python train.py --num_hidden_layers=12 --hidden_size=320 --num_attention_heads=5 --num_key_value_heads=5 --head_dim=64 --intermediate_size=1280 --vocab_size=2145 --hidden_act="tanh_gelu" --norm="layernorm" --norm_place="pre" --norm_eps=1e-06 --positions="learned" --qk_norm=false --attn_scale=0.125 --bias="all" --tie_word_embeddings=true --parallel_block=false --init="normal" --init_std_qkv=0.028 --init_std_o=0.00569 --init_std_up=0.028 --init_std_down=0.00285 --optimizer="adamw" --learning_rate=0.00175 --beta1=0.9 --beta2=0.98 --weight_decay=0.11 --lr_head=0.00766 --max_grad_norm=1.0 --warmup_steps=247 --schedule="wsd" --decay_fraction=0.752 --decay_shape="linear" --final_lr_fraction=0.0 --batch_tokens=131072 --max_seq_len=256 --doc_mask=true --train_tokens=773200000 --max_steps=5900 --dataset="wikipedia_en"
Each number is 500 + 50 x the weight over its row's rms, rounded and kept within 0 to 999. Layers, rows and columns count from 0. Numbers have three digits each. The size before them is the row's rms in percent of the matrix's.

# layer 3 MLP up, 1280x320, rms 0.0771, rows 813-919, columns 0-63
095:467493406501451492460479524466451481515494568508566496510532550514457529463500514465499424489505548609515493545539418502464499502472523537515585482528539500498582536502494481459384513548528358
103:464532510458579484370493535531476510515487548576549368512571556442413481531523425554441518575500506470543521441533393527531495454532554474472456509418452515489525552493507443426519488588483451
089:476473463519369520429558509603509435538480427497476466520479543456506591529480456549519520471541488524515570562494518460608526446491513472481520536488458495560455512454592456529489450582523486
101:496492503454452574438505495605441516509498483539488469613499566529528553522564539497512481433484496508536496476543506467491550542548579501486485478548491501434609482460546538514439444599516498
106:421560503538420488532456496493499497414509517539480509531443551512490482508440549417509494431530478537471441535511484498481499440465471511478578559387542471577425565512499524474456476622536534
097:432597448472527559474411500514507514413511496483478522504449454538425513521498493566493470575500427520463463480511516457511452531407464501506554493510482517500513565484483454503451597526527502
102:513532483520508460397480430549531388496527503506621497524482467468560445496480539516545484601503435478537473651503512505575502476510520470450477477418492486550523526418501534469548546573535548
111:481559487470509569521593499480457537490510590502522471446461462411468504506548468551476485498626493579522453532410427389531617521538436472496440567528503456614561527460476542519479609490451492
099:434553487411440469527596467462542502488576513496489417458632500481501467532530470416538505502524616501474504501420506527547486559466481502505414550409644531441524602406551425453539571532522509
084:472390518450546557522531467538485484524534547562476432497510489481504466519504578517538559559555558456526493609509450599520497541447503423485533462551536627474591578481505488560502473527522493
080:432427531531443515443504490484444498511450517518506453487552498543451525557528493484519530489500559515614427469519477431464554554550426489403452445532596503379484497524533537541414537571553532
089:424527426508494518445574522500429505578555479510567523510465564506521461506504425568583407449548407584490538508487558422604556514564644522497445523487537378415444536492543578495470406482516399
113:477544542503556556529497520532535444511429523574443491557531475444400481489502563513431393472543449579519472446588492534507502524485538491445553539565558583493525575568592547420432443575503476
094:488500506486450557487622513557481463497542488446540463541534456392442622628527484493527465549500651499623438531465491601524468516530563497455478491465546492426567530490452430446484514466612527
085:450507502515564562504574520410515448444487552479499455532556518422440535482553589480535468514475549450567483587456536534607486500505601453474556510543494498498517555442502507536490608565624501
092:428487465492481537502537511544471434537452587547477501507534473543427497477538504402500488469539524532477547579474430550513468544439560493535495449484594467548535538523526469542551507539542552
095:466449523541451528552473553444464460498501533485572478534525479533485486539464450475475497497488535534470492513520535535485508531431452492425537490502503522446403493523501459525496438511514433
092:453512479425479480424525440539480497490543537558546476513559488450419460501502506531510496495580465529553555545419489486494474577418496472551478522488520502597589517516514544485465543565583563
090:406447547450473498533503500607429464486477507503521429503523538483557537516483481405487541595556541437501462499539502465500486513524500507470467477553519504503608468445470502494511616491649476
110:485439504472415471547493457505524447392585560513415534545516482517550607495477478482454485416436514596512421421507530502497510442381424470466468455497553485515451575466483589512483476587496479
101:481478498551473483483508542555525507462485546529500558687516485450387482546486458415486535480479511528564517521482468440524546408443504471408569514470518565463495540513518557482450600497611549
089:445499576468432525454567491559452511478572512513536549555447493443486569581537498549463463528554501530512511432541501508547479497554544474448549483540511482467584409569509495504496476494512505
086:551483539539490462426520621619541466517526557431605417521402493416473452431526476448496474518499534566529396555520560563548682451575461499532495557493512529624504497452525477466469404536429469
108:475516542438432511495518538553533433510502528600534503556441533415522518506559520461510435515508479542503433600488460555464558472531514511469519538443564536539503588593512575493395388485559536
093:463554487474404575517489488511556451508524601448541449512514521453507572537562564551524489469521592601435445479466451537501539452505567562498583478533631474554528481469468585443501507536490390
101:474564512515471529448569590404504378546530528544504515479495526498496468530453561589500445550592419452507488501530448493445441489638553506507483595583430608454503481502559485494438486512529386
109:395474411479537563531506429500473369443559519533467471536485463462488484548500451472484535486562470561481507542552525477420415480456514445482545460463563573519497489551559540418415504597517499
104:485481452370503520508442496539462434497519607470506443532455468513597536459546507534497547508564511446546527596557506603531525485535478520497518460418526598426560470469574527557437431452531507
092:478522498494533567376499512487502537533542549458532489490480510518480501519557556545490497551483478638524386531427481508524562483440491533495553558438559531524604508509562572443436507534510428
099:522433492461508482486536518505531490481484521494556483607448491404422523455485574524470465555506482504618490480518458452604534555536505499489475464565507443488587495474501464480498581474490441
095:514445495486504475489496419439457509492549576503553443575605511474500474510456497488416433442457503484555459561584469557527507425478563428421463473517570417443506572430483510503495513526464535
101:487550520433446532489440486531505471480608543412517525548551420493511506507481444403475469426518520500524433429427419529498511527520482572413481477502495598422535593557554520473489515564455486
093:431572464471412554437415547461458501535506553497569469523505566414507606440499559423441488522517506503623482489505446504505501486588519495479560419444500487503556461554555479455472496529564510
094:460481471552438494513503518529398493533477521498525476523428643503505478500467489464466487405434472664497478493456613499536547468455498496466520538456500589482440487592499403522497460471525486
106:474463500481493558491461439525541470567489644480503452519550449423496558598484581470437450575553474583402495445436432548500453508481553461534499501476515562476476608542588534458506450514482434
102:454533436460515552460499571511530457479528456571427486543568537421479575515552596480414525478473499483531464611632478469495427456491408599462477500527539513410635539512519536499433468532547442
104:469502484488537595513393510539563496531450581449550461522452446543502518603483424497418560521515489519482451490453380527634507485558518481517455460495558539396505528575504527485498497501533461
093:526452413472407565462484530541456548485436566527573458579515501478516443609477583473486410449517524556486522526464477563531587457573647539415565576523554494529493500514623545465490493543566398
092:483504490506480507594485509502564496462592538464559405496508579532559499457531560470499439501445510522440445479562476498528476442478441375563423491433514499535520587406464577564406456542523567
094:474470521476488514504486532427463529489489498455554407498513494505452442491509563542441450452514468506486430453537420538542537432581418523465454460414437481440562522451486484503555623527513569
105:437498581501467496508496515551410454549501510484529420590557536452385518475482451449501451511610531446553426602436469539484493547529609532483394444493437533569570508500465540485408495486530430
087:429519457466407536391564522461502530532507592519499462542441522470591496468508532451498495458540621448549486482495415509500505442457480555462545492456518484570501537461511539501381519554500473
104:470398484420551506504552515548430536411519498427528411525585597544558545515540603520523438537530495485491506446481486539499492502517590436512510551515530568522506437381490464440487515497500484
094:486435514488479549482464560421465430485609503466536469579537474467446581609569455497392473529530497523569479555461486465548550527490506586473550510483477480534504515576502406410454481499576421
110:476450491461454531430487443506469444471586580516502367518528471474549625551503528550492436574557495496482535543577449494560621418513525443477415484426515427572537505468515464522383499492543481
103:534492532444546554428474443491533525420462516483456514526472447370449525533499534566485533502580526465539448489412430547518519560573562480490403550546547551420502492471471525439522529541459472
098:457481475502559509466591526443518422540564535568524422492477514439521443520502465584549510479500505530510388485571508557517559454543495574427574476419499495535508481526537485496536490536459527
108:437475380455473599504500453449473539401503521422514472487613519509465501593483603433484522532485519481471484565418444524454492524543553538462470549505565516550594462470479484479560500494564464
090:392402505438386530472478497617475540508505551536586452565518484501474539472563495506499443571647431509642461558515467548527564518481501486521606484406519541550491451512480563395499463552524466
104:483505532596509563466550406469518462502522546548495550486512558391536428627526483467559524534551528403571487513491536486525482531514555539397417467436518593501517507542566655472465483508495526
112:471492422458471495411525635458486518492444475501483518458473535481507563479549583569511417478464522609591528641427426544581554420632449497534552508536553536486562524494517432492447512536444453
081:366527468407467564476504532611491450410551532412567427522414520475495617576583586508476413519484447490503446535546462513530474492501529445576525588461516435510582446510541512473490466571553526
105:471530456459464485547490469477466477538440545412540384538493466518507508476493522592576382485492434478525465577526399511502517464501544553454548490526520502362532513427545571469471507595559448
112:439450457451483501487496511555477482538586545488484496594475506467396486502481519398512441498505496532574472446476514477500477525481587479426582490575487528566569511506550538503514555437558504
104:474460432473463515486497530516432469428545573473593429550467604474521485483529594431520420520538506539547439588476585537584458479449591513474497600473494519603550481503512524456485514530510527
102:411436466586452532466471441485497472497520497522467483574418484576381530543447497468417531436513440623460509516512521435463531450418519452481520548394550501502477451548509504458510564499520381
102:494518389485513500616470578492474485488495520547444459565418513492508551549499469537451502507484537519451461456548437446526527596388460397588531528591568527451499556547513507420482568525550491
103:452501450491450575461558529550313494566502533542490523497488564455492496500541432480484588557537483518545445483497462355546460531472567538442528512515491454530521548550529611473567611568468545
090:463507509505466534445484467459476501580503500459519472498536480471479515559518524480472542592503494502572499460490498513606485516435502487497486602439445515455453491497586530534426498651476492
113:474403505394447585506493540500436521530444538461562461444623561525501544526524551425465457571560521499539498472470468447566456565410545431431504627555455546585542510520552489487458531501590415
110:488475436492484548502443500498363550503481502524489460441510551524537573600482374440472527526528548580525457496506539438489477485457514412535433499445521484488552479519523577427594562550539599
099:507574525458480594461476452445503492476469634576526509585445573523607492552538625532517494580469479552526498548373414490597469523388587410518583471602538587499520437509531575438466431489527512
110:507522357428464522436503555497547381492471609485536493570629506423487546460518528477423510535537453470497525657494497493620548483516478522463521500477575591453570495442545545405376427575558475
112:498461482468423491450491442509438474471463482493505428504499524527536452542548510492475515442616495502467517535546512465581626476451636405492538461615437477434498550514506490466411544551537437
087:427489525433438567465476419574516521483498511456616434522431523506472535555491546496498390552536615531515476578531455598487558444426482502501528538520669529396521520566487564424476604564548435
098:428480487491475509531478494497419419489430508438546465462521503521521514617437530518554481476510532495508500484530476458469405494521604562469457502494506594502549489508444534519540545532490420
084:542501481493486511429526588460480534529454519443443516510577515434452559493576423453579442522552496545539530563559537583512534503467497554531429541430504529495542480545551504426442485534430505
090:435455440445424489495527441585544447457536536504447480588509544496513566532590476416483347479519520468434467434595602545586470514468537393478594514570517412581490510447558536495465494533609519
102:453493397431494576444448514459308445454423450531533481568516517556421554586523477609569532558488491594521511563542481457455450392474499488471527506460509606436522478490583563474475487525532515
103:491503500452401540440483510370514412472495531506526480496505455492462443497476560577550553497503579533502405497452398567480450444401553559493494496550535582434545528505479556468471505560518442
111:483472454497426496492490498456474483453539623374538464573484524466408540550545477434564496469518547572544468528454433527569502579461566504540521550450525467626557438497587463475472492524549417
109:501568487431452586511494506460453405469545519494485525603494538460472544470564401511482495496584479562577473608498515583484431440417514623528556541491491534388495431447559462444522522475577510
099:451461525524491483481499480516513497573500542417547436510496624482560504458448548545409531542533458572440453511457511517593541451440462509537576489509578477496471481476507478469457563511558497
096:485532444498446508501518578415466465437544591465521488480473548469501465473457618442462397490509584548551544535478542456570591547522524508418494564540430569421464486487479404511496589459529525
096:444444472489488536477569573422497413541497528508503470539471508497439587512581566398429510609543489509510439549512487507537479443588552568501511457525506577533604522569556451504489672485530459
101:445480441468476459451542578535454478455562512415515516587474497522460535572462499523436545462467538529495460468457458510540534515643454501343519532527449505478588570473409488472467524494523470
092:445491509485548426535498483563548529544505562439591450563582469426491394485484555534415524475533468503482466578548477418473578448532500467483459458499531491504477564420505447490513481626473393
069:398526508454526559490523423492558532516507537500552454439489521494475542540516618428589472451453433452412487513439494512503467496499452524517440504462564504515467468590541539485492544520508485
083:524427492475539456516497455595510518552484520433683449533492547387461393442508451432458533523476499535459456561476487424507638533524499503459553520508492402464437565584540543446450481548548518
092:416600459535508521449554518526554470513558563514541537547443597438466498556492609467438447486492438468512521522464517618574469526510499464493550585455545553558519410481529514434471536493519365
108:459469473471492537467517542478422428379519613491543472546461518513400541471586508543456493487565491560497469577539515522458521481443446547592468484545613484456591538498575519501505473459570468
106:455467385459475476499532511490496518450527453481524442489546517476389591532515497446472518535450567504488476441508464507511525551435508457494448564530535438536555493451498501452472508567557512
097:431564536466476468551522510479472489577445495438538485491594492522441469488473527432514575528548483493479453630541498481502527444497514419446346501467473503505563503466526542540574571580545562
114:454553436466480535571509521476477454609515482504433436529534523500478477567532506463417456507451475496473455488530431395543464513493496496428544575528576543537547559531558522523422539528558524
107:453487500411549504428584510550543438470518531537493571546512450497435497475513548493508541463559505540449522482441462500529503503465585479521533471478606450509577550511545449405508565647483573
094:530460442553407520502551549435480535514505520444474468511423573479544508614608444500506509539589481466426432472570570437525480482464509410441524650551523535532597471522513584478404469512555447
101:415392427492450484550551485500517499463615486440423468538545499500546464579573528488522465496459328488541422556468512450505504418559513443535521497375514577537612569428466598484491527579553430
107:407514380464496473466500506498380436516521573469601477536522502450509531546486472487415541452522531450501539559502491493556449511578461500484452506432449519480530464481544539535531576487563540
098:531539493512513594445504552465496482492554485469538450473497456469451559483587523542557455565577562530564526605550357573448539461589636521480405591520472554468491511506531458502423425473501502
119:470559494383495504425512574407511442451514531538599498617516511353463415486577473542572460563555507529528532482567509464506495457525435594506462537396517541463494437527565508417526427480438499
086:458539537522554509489495431476523478396533546503487496522509506488438418509505537444480496465520546539477522508534383526515495456502473384555502519426480539519555517554551524448424567552598516
095:450563392516439524474537532520511540519552490514503414499513504518402529536532518455487458443502453493577497521551471475463578483519480508416534637502531479528475566547570515473474478603594456
109:482627499502555495426510421599535479477563525517502489524483530465530442543496474467588529461457511564559483503522484545521565511495610503440533501350595511428457496521589574455445483544545523
091:510540487455422546495473581436514490434418535587543501567620591438500559515529547446513557555485554484496446517507501519479519478464531498542513497458473538481532587597541435483407527493570438
113:544490472440514527456458510553566420433542552393529451566553493449453487424509554515511418515487548507518472514606513441519451407579564549492513484540549556544494555454435571448406443575498574
106:459506464460538510484547524555511473456533537575466427576539569495569497557534579472563471477518387491520480424486476467490497547515584498482432420423465542516486460440517524473423558483497449
099:438456556481438456495588559449507465539508550470516467557479485460459563480509529534509388518457428516567493455519530460507564509523492492440547468471455421483450515505478534526483505493442354
097:483514519430574572493497498592472448472482507525486471508440611457472467503676554488468479492633599502435426602474508442462569491473541594466395492547508445489524482581484593430504485546511545
122:463482495461564508490480466421460433612535633504469387534473546498468493579513603436484390540563482495509458510502435557481514467487546496490540535497489442517523560533519518470408559605500483
080:385522448466482527490539478541514467494534563506599398497438584502502503489545669515514468514561452541524412535482420538487515425515498519450533546474538462409465493504607589413424498605556401
094:475498431491518531520511511452462511507560531539562453588573575450414485516646524494477401435506586580508439455525451429575543550513518437368548572508635421522569494409506536436450518510518464
105:464476369468464567396549527418494464476447459493573459509604491460468475486567479506389461484500563518602496643527417520523501482574441431362454496511571477568520605484488417425479559534535538
122:458492514468459536507474501456425423557477623415579452493564478515507631520512617481483442509543490507597448602497435505553491538463505528429489522424535489479475505498512490514461568602530420
112:461446509451468535487579444444414551442468653514534498576449564446515401604481531521484507502566587600487523555467445533619610507521481503504548545522512514431560515467528540416527523451426499
114:495552538399444523451447502503546496487524596417591407524521485427463571569614484517359467528519482610499467515604469426454508425485366541484625551490607438463554550467533541440499543493559520
072:605466465552581579487644492531506495525519524566538541571653569424502486547565529437538512460623456501532510475459565494500498454418628488467416508503495438485456487579567527436397538498530489
112:451566514495561519569543430510422461431476550541574505508472567510513619530507612503518347516639472522502490508573506505475595539466597512484424542531483441407474477569574520475502526527518451
# layer 3 MLP down (transposed), 1280x320, rms 0.0656, rows 813-919, columns 0-63
116:442499454584465599524533513519514512474499547562463523537521495461548589487464497544520440589457468489413531591521467495555467570610456479430618529517529413538520532627536529561502556498526493
105:473571490527491461509543596437390527517454542527562465426454510504499514487504525534483483510527485470517519599510514534533489457509499410460483546473471544504517514469373518509395430525452462
077:528520482437547543577526468367429520405522414556528553540509364535514483522524456376485480520491505491423497500502433514440483541491527531467465475494453468514467536509484469463422546408540560
097:449521542511410502544543439546403557526480488510490502585449494573487404468366461539514451452485555558535552479535490473546526567451445571521571452518506520551540541444634444542453454531535520
098:423508484457537488558496470417543636462547479480432436438465489517493565546444479609469502635483491509416488416466453509479486455478530509523538500599426492459424491486538526640408509484510519
076:503524411433617501560462401518444545457569529530485558516605420503544463487465487501478486500455482485513495568491510490420489477438579505610448488507528541583491531531630462507537513555568428
103:554500502490475514495475493469453457494440411598486537450502549467528559479447483499500461589533446454418496452582582483455611487511475502496535444507460525469522454483497588568415548483561501
106:526516516472524534573434499422590500462462506492525396492538407533486513517547506493513524526416494445450523498524439524510612470521546566591535377463504479524480451481480474460482508518471472
099:528469533483414554596462489474397392488506453544409508446518495499469477454512453492509455579514453549487617430453506578431501565439535477482576609472494428421544487431468557515512504494520426
066:486448524385495502422414382449542538494530473465481545507476506544456517474440432475564485492545497448552400465511497364640546568482457579507451526583488483495523454487480422451548475588456567
056:524455544527543452444528477491403416514494500504499437461430500419485523450508503535450514427522473434473508612511546454497558462607466446505517576519511484493519424611528496478461441510550440
064:478498496467502524411494412477485509469577539502596432534486549548592458498460492571413569484428491478487606534495560569394411412599520485485406464462415484472439522531503499474530480445479524
123:545604476499458506508443566574431416530432439559474476406578442484475549517493530531422482461552457406461439427551512526587493472441492526512520475494639488503511514506476468405498546549561494
096:458530585463611512529431436603589408463533498495556550401523545511467447465512408475524455486480580467505499438604490521447497484488530493456520581522463482529429446536556460459414505529448462
094:458482551413430535423595510448426465455513496524539432511514518510482513545570519514438432468511524556565470575512522462565537481515498379499503510487503514514439460549442529483510542560643478
106:490446484532467550452507595508415487468432515403525534515454490505460505435517521480471528481543518553482610613460449485637554522535552499541528430493553488547576377416519379502545491501506489
102:569501457576499507541520447470470467498533463511522529541504499548464527645509537444514468451454459469451508445514524480457498448385586503532466488581499558471517407508486493493501455491410490
099:444526523505525527477495446560458513531524546490547518609521555457536404548504501530476496451616496560543483551422439572539586505454487485453569433485553499465591509490569460507460515507556488
093:435479535487570477486533430504520510497472530440515588493425528546556549499552477481472567485472531480425564484550408396431469504458471587550571507488491489542497511526588441530419523483505455
119:473474527456525528538526439438504532426514573580430502559475459528448501433496496554486526409541417572587472500566475520544590545493522467585562494494537555550550567411552521433567505496445548
099:516542452442455593535497521614450488488514442520527501480603468528460433557504412578585484532477504475519478418472392466471473559481447479467518503496563525531478544532487587581477424570576525
110:469494561414434472499517499483435483435491458528435498526455545509508410573587496471442394417560521477531514464470442453506433492500551508526539495596485477462563505505541372471417541476513511
082:490497450458466536525510480399471503475489550545430481506399507580463508594519454549441508489504494425518542421593509490451455493512461430486403511595509401398451438446441618534531510398567580
120:471499479507679532601465499544518476560481493475511507496501446503521515517533465471415559530507505560401474539523570496464385481500451481497577550466516523592510465602487519530469496529570520
091:420446406487446494427545495489591455507553480557402501540573544455500575567556563536439506444506515571493441492501453509564596538485545591510601469492440473532593388341623511436485511537526508
101:455473650539567462478492521437531469482512473506447547538518498528467546468511489487463486456505416487459549485540555513475565493546426596511473503538517674420479460496504474564499463486512503
103:502564434577550578578529510494410504514536511477473450504543354510508452409493490587515473496464409495540516515560472426385474624502514428552356474519589491490536562442499566464549480585510653
075:550426428468450486447547475497413454519527482394515558578515413583414538483403522531520454469522429504548517564503563509577441437481467391413440518481493453485517448597496486479531557399498536
102:463530488515440556477574530493477507428536439566603509482501558557460480522567547416458515547550489534598441502440507504560566439465606533541608523395623561528562507471504531522447470580556459
100:517540577479496569478470585513535485519506454484604499482492525432412574510482539502495467506507511422581563511447455541513504497542508439449429524538503505574485419515413476481571411468504431
094:525448420564617417593391542444518488430531432591468528533448467509532498507463494455467447554470539441479568383545393517510430478586451539512504499485554412545529552497458450617515428523500466
105:498486517494532505515470538516462530501625502413501505471535623511560416516484493480471484414466465513469513456503501569459495595521425505486586529591499483513452484468400507545600485447558469
115:606542455484486530535460495413362507450617532514506473469585626439439451522535456443449464494536525565570480476527569410515530467511592438544565424506514373492522513473476565447412538491491455
090:527491480472551498442492518551582485486476498509465485493583542523461486522403489492463548538387511501418489485540452477476536499494580507402531456601489527452401460417544493496453391452558515
101:580594439515381509557487470479479565474434597516513590541460520514606397584359491568579463463469540511488603480447545535591540406541476467580527481482543534540531501428465455560524512494461528
093:424525534470522514443510538503563565525434520448609461604484518528475535514489594445500482490444516458624508503511540453479490461594445580451493466464554491511513545515565470521470501565390430
104:473613529463552462465434497546411501548489503515528492406612577575470467462601461528462480440390532504487532484606422501553490478444445546485434557533428518503416394518478523468494551468455353
082:521489518508485498509504483509539457572535482492432500444521434518500539574460453596465424489576530498491610542600583552538481622499515481427505562465543540438420495580503485539514484465387550
080:532443490471486512482518497533525522500549497449461431437483486508464475521544431590486511467509475520454426475471525467554457488598523396533439538471507460498474568494449409424517518515548448
090:531482549455598419446522468438528429542539554510591478562502484600511459526547502630465456475501530494468520553521519419557474421554465467525504443484496486485496430493573541457565447618486530
106:543437562471607459401565529514501563507431482428525503483505506530552516507448498494417486470509538451601542447442415424497467451587455410471466494464528457427570669490418486484527474648506544
092:468563459500463592428416454472571470490461510606543456452586542488519553495495603511485466593594584568516557506542532567484466515480450444455512560496516521456544536509527514535426507618632470
097:505494529505541593505470487571477539394547440514493521404412581549527540526527552528514485477493540556498540499425431464481546505595526495501465494412507432509453457470466509537493441474482516
094:473593540545452500569511486538458513512513468448482457444574587597491528412478422621562448454403511445516460461538414620514536499450508517511611573353463533576536421580495477484450457451509499
110:494452420490500494511436463476527546460559611492478468476498458412613444565428458490400525512518461535546502432568635427538514447580533389412505547441532501520517568484524483515505428509521535
092:505494415451475480502435556548521472588497496495404530498426422523633505507451532539482533596458545460500530613526626458491468481526459501507478582407409470459488489526460576503495537466539513
099:518530460498548520535481523457586495577519496427493447396554536401530416568500478464447461492544537519467479497481446493395550594478479490549514513480480508565530524447515570487541554568498483
109:473512451461410584421561497534459596460497490473484547430538584587587449518516429483488492455457496425419537542516505528500528490537483364477517439451469456493462491609578532482511524487481514
101:524534491424514587560502576575529430544587546509585492539453574469503501505551506469489362484535541612579497565429499499626519527497553529504576512531539443490555542441543514430451470523612447
105:533506438449462482552522400358508491514389405490580551455360575506442484517497402509584511427499553566518595537431551491466502536475564408411537560572474467546577475480519582408507501450561391
105:453574507572465532488518453494517513489568469510513471523514546500584462547464571454545485410547480466491526505540501556570477566442498477582468464446472500629535402454448478417528454571474538
104:541621586440486527539513499546488476471509589490480524597504489475525543557527528486475455484517511507558515490554521518518545535401592489511589500442490532550548473475526431575483505512553432
076:568505490419587495453428520475468505468514577454505526480410499511492535537527495526442463606499477528520564465448446481553435505490532570542494517463465452510488448468465516579511447495484538
122:434477456548429498490548425488400460487520530473490630475472522533387467511528485553484543499391524483420444554505524496487459499496472382486498519456568458519719464494546463517482497448481590
096:489441572502547464528480454551599535527502560469506559539473424475470525466461518511512562461530519378515496503515530441444550508495434593473469488585534523474506615374541430541540554432422466
101:482476448629566534531429553463569558565513433562474534594558512499468401508451474494509448495425446460445489376575569518494471514515502513506569499464497446522511562505504484421423501391583523
092:481524534394466557457529438414447511380472509510412520499458445549498436511483522541534481417563357386555487467541503532488518567524461540604512476529539483506548411508511466518536453542448491
096:509463500420556397526532484443503516475404651504567395532446533468555431457550547490517448557417479486451475519447404484459512572444491441454435535420543489554430494468501475540469477436509469
074:409502550563494484496558523463579494525532410470525507541549446513477492596470509461497476489527446604517514524428390545539534528585522539420517541448512513527518503531540572518417506464432528
124:533479540529406535512470539419516538584407473429598503554581605501487494459492533482441452523490463518597554481577528422575485517514580475398505525479498588492518596534589466558566473463495527
095:485441580532501455577544610470489481358504547560466570519479536455429502483554565521488468491474432568513534551527458468460533504617556513572524499529582532532511548507519473464407456483592498
095:473503428489450476463421505457488502502449462532456545545526550533571513457573383461548563496510484579449535392460459519560458378577466525457508557468497449438498502537480532409607496407505525
100:539532507466494591461421442456480544486431559402510597466459488474516471486536611469495447538454540454543558496423614556559511500500455471531454475449523495487492511528460515477529428523497464
116:446417494581475521573494448573518502535532454538409600444437534510537570480602514411504469473544425455405426423538542464470515490496486542472632418534541609424455512497505507439445488556600562
092:502576496508556457585467432576541550473572504415561562612456456527442444533460504612462535476500622521513406493509521522541629449461482507490548473533592494538468554442469491502515652452453446
090:507537477476567481500563544501531546513600534435437633472532515513437526493461524505555468538504590440482519490589523452531476514478413474495516508425463539429539535467481498433564438541524463
084:605449565468532537536460442483548479417546511458501445417461523521448483580374571561518470512520462381424490547492603528530418487486480478439536468480457544503422550519351589467452492470586483
087:499517529393559567506448488433541480553469553490609449490484529431476448499544537505454583503415535561548479385512432661490485416600529551525574530556529484435502451521465552546545446476503516
085:497515488469516540465545547425416459469514476517383559545509480515475476429556552426527493544548517504495551496446544473560564521503580487553561487462442506374463516480497476532520487506510550
091:552492626498500489442443553538547518449526525568481488575510509515497509401552445520527529479576451517534531578506473517531500512436482475520577567535484596500485480494473542439433417475433373
102:551493544433545372444427476549504483573515550494493553522464495481489586434468498600386532404462503500498469631518519549492585381490425501559525467514501537455548566437478478485467492452490525
099:481499558509544461403476480573437479472459468543535533485457489466497458458470462497408466423437506485466540489516469434543511475388435541392564560598584415370515435468550496458461547524509530
102:527452494519526478442444438377488491479567504449504502487485415490426557386554508546417465484493566456523496543510488449377561466482479581458437512461484466538398483517467338493507512510507522
083:513484514490494487497410465491603489574466512537540535465501500522405513484493574371412560469433582386519569515492508469532440457452482521479536382499557433479488519552411394453487543545456503
093:461367500505525447518519487465555438537461481554431534534445489576532444487534481500535549533543503452473516467550596434545423496580466538359549512465459448485588535514502557491459490489479554
092:542423547471578438506532522513483547409517530482408463517563482453506423450463522572478478497548434511490516516421418456440570424434523416524497478447436499489463531493554431415561550417450466
099:513424381583372504472443516483530476470462553403487522483447448431569546524481542644480525464480588484469541441484497574592392549561447488477544456447506507530536505521565494478526521511575564
049:478513538564495629496444548567425548540550597523462515501512515452561454493543534494512397493495406491537472373584533554441462570538464527565476518524492467532523468469515502476422460552517530
096:471534441572429455478541654397544536402511483573423431452499522589558582581426605545510536471510555458502500453492514521506368438486492576602488514515465606522619517439454522520532476526428513
116:444551469446489529527514441455563427434488442493384492505551522556554544560513548430355537496522543474487509400478495619515391490416480454586516516448478501516552479443500396537431512503471435
108:648451462543455540412615489493464461514422448516446531551594501514450537514477476577529514476470535482548483451582541457554593379444426541456508479507396557577497455487451493447419559441487544
108:510559537461460411470592510485438523453493458529540531504487443590506423521538420497555495515497543491438571525517523504444423482517465456425491461401530579454544505465430407429479472536507466
093:515559464532572489668481482522504450496517531490495517514484570547452520374484496466532554432560504368470531512388517544502505554486552459554442486588456467437569500468478408514509481481541404
114:499543517606458523532437548482452558546456560490486439505464481505497488594565499556547493547552495509545468561559521515505480477459515431485423399471444513469429518479467454534485494583469495
100:458531485468577486555474527404607479510437421407491491478616604489449502460448526436545518480614498472567484419503488564407466477517455512433428500443470474481459537489517494502563559538475533
087:614388489508483525441380530546513509535493568513552503484395519474487591458387565500439516468506549503468503532510611588469581423579447432505523482448541485466562483514541418455501513526513416
097:549520466503476422405528516476617499552409424425561504384532502560503597489543514443494469419456506442487405548624561466535457443400406527470459364491611486398462476462505428580573518449368539
113:524474428546558450444453516364502430459521501504493525430483502508475562494533440585594434478503467455451588478551486589475477506550466618547510597470446519573538433552495586525506443468529514
100:558532408514473528497607516574538480544475456349584546473497586603459438502503440471460559518441558526503534467545471515503514400570490533536522595451450471401540552511506540477411582444582466
114:441513463357448514450582481600527496513467483505570452519525482559516518521537519511530429462426533491610562534501485495484480511510431486581527468553456444447498476527538435529556497588449407
087:477529563533543502506478439498563498490567517490502518568516542475455461509575531448469499482563484563517493589491433489561568480494474407497541517387477542485535530474570563497462504605568529
110:405504487518471482546524416528435522524485490454520510425557511541544485525617474446439467435532485548466515440475480395501490599561564465516440611444549377491458438442470578535555480517609458
110:476486471530525511455498475487485594570546455390529521411542516524564566498407486477508393454487514499499512531478474556458395572595548492492491468517552459571478505508545534462559543453518498
090:535526439518609421496574451488408540542548551519501592506490575459486526463431493495509518571459513500555438539470557413419506496553466584467513554545595516575450423514489583533521472564463527
104:536433472507503557448418444517542449513496566470445448512538530538422486536531484491529563531479487514552539431443521519395475446563404458437558501430417532410505441589462670546516524586572457
103:560595510538580589593443542459509555494456460626430484469468543540623561489484461570553553538505411494557546491446413499535434592522506483579449532471539505469554554370478539505549470510553488
107:483481578481482551420486538495513523427504512514376488524496488491524565538535556469404501528390567466526526493414549541555544584496496533454539615505611504490526457493501642517532485421428535
087:488548491509584491438481542570450441563492550474505456456549587534480521467480472481388499412504481388519501538492506451506440493482544381444562449485527434489433444460478558508407482496575516
115:470519528472511519559492529453544502481578522517515498494502511498491483540498520516468461387508479581502478490543424559519525515538457552577566503381508440555441529613424359516481448514442468
101:534517502414485471563461466596549520458497538476520505496518548512517446489497460571515464526495581597504449478462455541538503459488581547484509533503441444494456424483493511527487451499500413
114:507619500459602574509565406478447507479513509461471431492559514454487511559521554465531452571500571471458475555504512556566557535524484516538463549597515559551498423491571444472440519455544532
087:519566550551466522482505453543472519547481480550491554489595525553437496487465473547490450563627536506401493502520361439536512464455533436514555424539490467596547515624460456519404536426443547
125:587457465496576487398377598507524502618502441496576494489528527359521564499554527496444483483514503499451536472584444514623491533442504547459456477460448540496531516444428482489528421427561542
116:497467450527514511409518501433467519438599504535505480472514471576532527448552593466473576528601477532409540433542530460490466490379399570603604550494474469552564502510508510521436487566427525
109:477405419480487592446497582517540500505498408494470438412486461537516478588488529474457491536440511599535489376505498482526495487516414513422527483461484574499406431467434462578516581494536554
069:595530456406521534443447429452570491549425515440454489466418486521540493581429430473486480514485509564465534579500462504480520554498423472545685512504525549558484452524520496511487541482486452
110:469530460528459497603497430537495506450436501563555414576496561522502425489460477471475508497502493451529502538533546504404496563400494492602423487480423490541535500531408543476527486582386438